Part of a small language model's weights.
Size: 11 layers, width 384, 6 heads of 64, vocabulary 8192, 38.7M parameters.
Architecture: RMSNorm before each block, no biases in attention or MLP, untied embeddings.
Training: a variant of SOAP for these matrices, 285M tokens, 4688 steps.
Each number is 500 + 25 x the weight over its row's rms, rounded and kept within 0 to 999. Layers, rows and columns count from 0. Numbers have three digits each. The size before them is the row's rms in percent of the matrix's.

# down: layer 4 MLP down (transposed), 2048x384, rms 0.0888, rows 1049-1070, columns 192-287
# gate: layer 4 MLP gate, 2048x384, rms 0.0956, rows 1050-1070, columns 192-287
# up: layer 4 MLP up, 2048x384, rms 0.0954, rows 1050-1070, columns 192-287
down1049 098:514477504491381482513515508497517438474509501454521493517472465451513519505491514504488504480531466475463482499531517451516500490544485567499500523509485480503482468544491512493492477508492533512507503512503540513482497537447518507479501475545511492507490494495537491512472515463511519487
gate1050 095:466467497523508518514511503499482507487463490466519490512497499528532456524540491495481523486517471543483522521481503509473503527515489474536491523535515539483517462473467515492562492510563484509488496476504525485463463470485447488497539507503561499556499473522547517511522474460545540501
up1050 101:545466505500517514516500494510476536508515575474524515454489487512498464523511551491498476456493514508524519496506509538495446477497519512492482517506481484517494466483468498498477480495502532517531489459535505510491501488443478520498504507490475450506534551543516511484465478457489505499
down1050 097:501531521529477495463461524494493471520543501522506484495533500496485478481457516488492516520495483476469448520518497489483494513492500500488533498450469513535527516523516479541517507473532546493529475552525469510525492496512512482512507478515492525498457529473502509471525506493537499519
gate1051 104:527513533523494491478479470485490505547504525501487495534505527531533505504473483501500511460509469479477510499487491548498507461526494484510529463479547537506515488514488488463515495508526482491451476491499509536489522482515485476504513527422481480505505522515465528465492543543494520498
up1051 106:533453446488501548492499493451461514448542478543510515496525476450475491498491492499491491518492468511488472510500498492488490514494517515481466519494465477466469484513511476507461461498484531525508469523525519497509470488475486529502501472499503490486507516521482483506527518468494461532
down1051 109:469455495488411498551511464521527516499499477475478492470546533509561476493465496507526503509495486482485501504495510495453482518511472551508491526494471504507479494539502519514434472523479533518505499438456512473485468492529458494485530498504538513479504461497534515465508502504507514522
gate1052 114:514511546484483491469492506543519480510485467502523520489476491527507513492517482500447502495521472538498476488450442527469543471500499480466477483509510544492492504493500465499495524505507515511518473496499494515512539500510564531477534469482509475482485543493552540544472549479475533527
up1052 106:473479456490515499519520506462486475513503545481504467484529538496550472491492521493508521531481496485514492509535477468468474541455466488464538515472496504496531495504527479515474473505527481513493505449528503548515513547515509503499528525502483524511510475538469458494514493493487484468
down1052 104:497516521508504526486540503540513517483480498496455524474550500516466525506501490496490510510519517472523509455511475509551564481496520508485476524500490453477518520503477475489463490506484498496546503504554491494532468507494495471489483494493543523533505525530515498469505552505500490497
gate1053 096:535496509506480484467486492513463515495462491496512497535477520463514500515506461534543528568474482503493443429518500504518496487514513451503502498500511529480487480489516499531503513460494476521517513509472518493515521509487509521506507458515474518487522493492473461444470530475520492542
up1053 096:479445459519523503492527500545489493494523470580448484518526517516516539478525491490496477448535491468461540526476486497505529495522499521520518476499462467489489478533518470483498546531527532504475519498517538459458497556513496496482498514462539533513520469516529530494490451465489476487
down1053 100:500542499484536516522501547505500494491498511508536512483552535480502492509511479486494509497484511498487536463508505488515523501552484513484537469559503501511493457483535469469484518510446478484541480498528487453478529534504501493500504539530540528488497470487503538532516524503544498521
gate1054 097:480469507504519540480532518482494529546510537485494508511474545490470516493480515493482478542502461503483488495500503480517474511498470539476538479465489492530468520502506511489504494458485451504482468538454478541508527468493486506475532519497500510534491513482456512548524512463471549505
up1054 093:503509518474518478456515530507510483487528490494559491542472567528532508520523512478534452479512474505495509514534520465530531453530492497536527471503517507551542497480508548511498526497516471507542498517521463478526481495485514493505526478525484500454516523510484540508514491507502513504
down1054 096:545446496552501501492525557467515473491449523512467509472429525473495504520512463497514476530495462500495458510524495487510524501516529485489477503506458502514483452468503473425512478503505559523484534520509498499543510471524499488490458493498488439511487476513557469466478518471467520467
gate1055 101:548520517533467442525550486487499504488484516545519540474485461487513503472537549483522509507503507490503435501485467506496475494530500477524517503516491501500490479514509510557470529455486516505530521498514502434482471500530528495521495489490552481470480529502477471500489512552455499493
up1055 102:524512499525508475495554482543495504489508427546566494491504498497479485486523485464518494501529475465494456512501483524513480507523503508490487491528483502479485466526521493484456541486482521531444502508512478492481482515504537500511458485489478473483475539448449482466495480530483500528
down1055 100:483488472514513502515517503480476480544474463495476456526512497505506501488471534505520486538491530507510536494460508478502474481485506470542532474524445525509526524539487478503499512502545551456485515514500528525460542492533528500510521523500489499479507474504496494455513461518456488523
gate1056 094:488490481447473473501529498537530497487494502509479542497564510516464476496568488518498477465504461504525505495534525515500527503502500569536509500490528494481476475503473473554492486505473485513531485479469493504488526539541499512530564517523502464453487493497552498512469484500488507524
up1056 090:506499463481496457488540487532489487477489490507474516516503495503448480493480461512503487471479503450497516494552517538488502476538485534549505512472528542525475507487461505493470482493511498500498466475442514490451488546505506473495550518529482441509523450483546514474484487439515527509
down1056 095:465520508463447486514567489523505481501445504518479503497500494529538500480544472443479487507493497480555509487509509534518501463489493495504522506559502494488498482538447583532466485536491498539525532502502475484465478543477502505490554516511517491477453473462486476510511435468507500527
gate1057 108:522479492484469495510491514513483566501476508486500510526496490528457555500502475485494546503486502497492524513536498488533509489486537507503478484488511517518477580518482486493524510541554536486520534532481518507519515511488521535489490448456516515491507491504497528514460515486492475523
up1057 101:511557520524492527512468511488486527514474518544511506545503475502499522534473498463470501489517485482455506464526465459513508496552465539454491520517521511487499542481495503467507518474534481458525489530483500467505468543528466523500496525514521515562485488500498520492470488489500468455
down1057 105:478510523540537527515499507525456475496536513492489476466508478482566504447474475495513479479529516506554484454487499523486511535490493502526569536527500488494488499542502533474516511488419507514504503483543498462512480494518466494523547504511460429492508549528538526532506500520500496493
gate1058 096:493519456528477496494486512522496521484504489495444565500506472493475489503505475477533512490460485492477477501517472459487546507501525513471472451473503544499518486474515500484508482481541491479511521485478484466483489474505482483491546504494491492507483502490516480446497519489505516546
up1058 091:486498485518505486526494489534499505458492470522467532512505499497462512491542460475524522484508450490546478520551488491468518500517475521455491504504487510475510502480498506504500482449537485463504513512492512483473474476488453501527540457498488499516520482503500493473518527483501490511
down1058 098:528452483496530516536524489543496439540489509481482487460507524527481485507469489525497498514520456489476509490500479492497518483516513501479488498516502492527479517495488525500523468526434521523539503558502501507521543489504492450497514485495561492516501462486535494553471517496536465492
gate1059 097:479468508503487504475527494475445466504527474518504474478495535499431499489485486471496483466471530429518495512484541529536512484475505508471470490515495515526487456515480478496539516481482477512540529461521498535465501543520520499488494517544464556492459524507500503542502513526489554479
up1059 099:478511490499475515472499477473452488509511481509490489455518527471466495495486512509490484476470547426527522512461546534497530482487498471466437501513489508526519472513482449552466461503524493482502527456511488519466524562542522513497507457561447538504480498510483491540480522501495470496
down1059 101:505532486508522494470500538521509478500491455504522463482502466443513541470447522491440482492472539486495482476494480477475504501476530515550475456508524535503482468491463511473505528454450483485536536505516513515493500531498503510495498465518543472513480516487479503479529522499505501524
gate1060 110:519539492497512525540512514518470473511522541485486492517520491480482474501451496522444485496549497447461490522481510524492551514498541499521507520477480461519485506481487521535502529525423522499465530496508517516493455470518498523535487562479527494546484515499488517497457494497501527491
up1060 111:479499504525495501501483510488495499507478459516494485462455458507525527458545534465540505488475528521535519432496507438510472494518487507482488501505527482512501490518520519473488506497549495505492488472499482452507529518474518477486488455529516524459535529505484520528529482492509495510
down1060 091:508492511512461489462478471444448482511487520524468515427506476531542537520533497454475501489492468513542485520460475556507504520539497481510504515501500479487482483498549475522498518492561500499520513515486481480506496556489517485513486475506481511528475466529465520489503496474518507481
gate1061 101:468552512530491510525497527443460494503521516450496516492513471511482493451531475505488492509529485528477480506462523522468497515511506461491507543518473461513507536527483505457523489488500511534502517482475502535543485490481483504525503535481472533500555523539511457486470498473450469520
up1061 093:488427487504506506488508478518510523489500476528488464510523482474501502486515501473503511506498521510446497468510515535507522514467538517475488478537482495509549464519551497494471517514512498488532495507550511505476488497525475504470470496466470515525480429542493490523523507502551518490
down1061 097:481493544534491467549521499527494495514463550503509491495505487506496480463517510485478508519554491503482477536461492517525488493494500471473518519491505483551464524458491516512507527498500501552499505478528540492487471539490505520488519529528505491504545451505473493491488481551528442527
gate1062 101:468532499472492552512551515504509521520507535489455478534512506510508532517502487509491484515512473498494516488449516546529517465483493501500497530495563528517499541510506484449493509513449465496479460537534498511492476489550471469473517482519500517527475455499498453493464500523485564484
up1062 097:506500520486485534513549470488543539496515508526457508539545510488535501478511468511493473482521435510475518479479488513505505474463533506499477511484519537493493510507477479493452522531458508490495477559493483490487503493539485517510554518511491510504478482490527451488498481488471556509
down1062 099:466493509526540477468555476454467474505499515510489473473469457497511479516519491503481470496495523516536460433516485480504468502474516499443500472531463500543563479511481478526493530489465522477511499530520508537531524486490470494549453505478513472466509499509461551526498540486485492500
gate1063 097:474492492489492503489459505501497520462500513535476504517477507459512521478495510500547459475493522524475490470522483502458475499482522513523535549489412465505429497532503461545492508500514492458513526523488511479507518487503489535494536507471507519526472506553501520490505509450473487546
up1063 097:525475488513479502509510486474453476519482482497494504491531500524439450501498513523450524504529478500551488495505495467487514484485490451472526497527526530510510504493535515451491489465487477538462473505526519503522477517499518520511443504481513449499543503473504471530513460569459464498
down1063 103:496507467508470478542480512505483499515473509547513505483512542555494518528489489501475490514494513488578489539533505543531474563545475506469500484524533486500551527474502537476465458490498553525534484512522495455488495525501484486468512509481515473500527538489480458490546513521497501491
gate1064 102:507506445507480561514499496475517502538506494490512451455517507505510466495517551512477489485504453485491543490480454523497531506470501454505486532505551521495496482486470513538533494576519503529479498467495501498504488518519448462501468476502475480498504477494470525491474522480483477484
up1064 100:552505461533477531550525495501484528489496486487498492456516530485479499459490576457487492481518498495503499498498465500553485514531483453500517541515522527493466482465464506543506484524497519502470514495519497479503494514459495460463473484493486497524507497473448512506544521511507505532
down1064 099:520509481507528558483517495512515482509444493520478480464519506428539466488498488513504497519455527499535503495491528501489495499444490514461516481527496519481494490489501539507510457496479478540488477458486468500475491500532517492512487518504457535516499477548535497470549526500479465520
gate1065 096:502512526442528487526501502506483499505453525529517556499463540510506508508505511525514500489498498527511501526542466516496512468510550474509508531492538536477506490482480535518495505474519519456512504484475521484482534543525510509492518494494516490454528495514492495541490495485461502472
up1065 099:487519504502504506518520487479535502512471484471501475490510482503511497501502458470502523511464480507487468532479489475535462490496500504473474495464527498502515514472499495464449512480525518517484530500490533487492490482549496504493462549508525468530512503523475465447480520492528485488
down1065 098:527486518545439526495552486479457490545477510535533494544529451465538568493517489492513495476507522481528495555486533465487495545494506498483516492508497503497486535484480527471537488460475475490509512481501433495478483498511493478492531483518509516465470507502478447490488517491519530497
gate1066 098:475494491516455446526453473513463517508487510473528433518507495496447493523542471494502529513495469495517485456562475477520529504524519488493523516492501498525528545497517473473502527504476505527513503544556511496509494553454518515539495498521483485458489469478517475489468506526507519496
up1066 103:517532491467465475512507467490453527462466484526492474474542534507510479568532484503536493464460500517517532508500500527497475534518524499468492490499529494490496522518527488515453539481457521467473516520512475491484476491491490572501493480450504514487522489498457489485451496526496498444
down1066 099:526489513484533525492570516509503517520457526507555525519479509496522470497533504492455507463494473482500512506509474488510501507517511490480513463496493470524529543490520516480507542493503523504471513473486503498474482534489488532524454489536465495504472471508507445537516444464471507499
gate1067 110:536512524513486469498505495435528503514473489509492491511463505520504533493507489487487448508508434543567531461513476518482506510487535515523503496479500500518497495480513533466447516487535535444518477470508510482498519507462552505542496517478510479489437491493476485514512501506519514479
up1067 109:497478499516500507473490459488506539509465495458479496513496501541516493469455522471503439493508451481505548477479477500494511523461528516501513467476494538493461472518497544512473527506534488497445463502480492469536482496493520444497490532479481460513457489555475506536513480525505530458
down1067 108:465559521534523520497480508446511409517459482481453518481502511516513500521491518478453434513499498476535529468481441511513468512490485512482492475490469510492512485494553540510480531511533533484547531482503492521473500501518507491480500507490487477479497448502519522487480543499490550520
gate1068 099:519517492490508469530492460473521469495497477516511497530531476499519514522456510493505516542489491545491533497516529484488503521525509488439519476486466486519466529484541499542504550546490522502502475563498540499478526523466421537519481513502490486496504484553467479497513489499498506513
up1068 104:509487503502487499497509496500492499475470519511515522489515512497473509444518490474538465496493488495472495507521503525501522499478494549466552514527552498517550471492522468514490479502527514525502541432521456521566470443490523482478525496514481533543513496482508474522516484497514521509
down1068 099:508512473551511496481538514475468478490507455493524515506483482499498511522497519504495486509524505431437536496502479508520535502438496479449499461482513517526482460525502517493508526506458525519521496445520483480518504509527577497492522497494496552472503517492477484504442502546515495465
gate1069 105:497530515547491484492480495491522490482487557483533481500460471524465510497550508509500515497482477490508441483529525525425525484480510519501525540494514483492496480499464498482496537514525492497504506554487551561503528502465487523495475484522510522551491507490496498555510484503483530490
up1069 098:511544498502516457483514495535461528500514471460520517500489475522502533552515482460462518491519503512500486487530476466485505497472477465478523521511463476503509477477502488496542525534540453519503514470472498501520484466519529491530492476487493521562522484512486539508515475541473522505
down1069 102:500459452464476494507518512505455499520502469534487498497510514485510552500498485493480462502518496489475523536520519493528520502497490519504517474491488506475523503498559536540520511523529512514537510520511529461443481505516475491486454442505535538506467482487476469506484523508504520523
gate1070 092:532502485512487501444495507499507495524451510484482471525484517461478496518526506543504512493498471536493488489494537493506491479549509448496545502473500556478499483461507511479495538471528505518495497558510496519533503512517493517506462484458512497492505522527536495490494500506474484479
up1070 093:524535482510478500534523476422511481497481505485520486481488491472506519455509443512476513504477454504502545497510510497520513488496504463503514481514474503495509480500491520551509479506508509493504504501518454525512500536480522472533477516518462544498489498540485517513476456511496523470
down1070 096:507527486506514478511484555488491516455501494491542553519510477484460490509512515560510499500506479496509505498510482511495553528513537538581496542503507497439473517534483498550487485511500475417489489461536456499502513529473506508493515503511500559555483466514519487498491517513508474523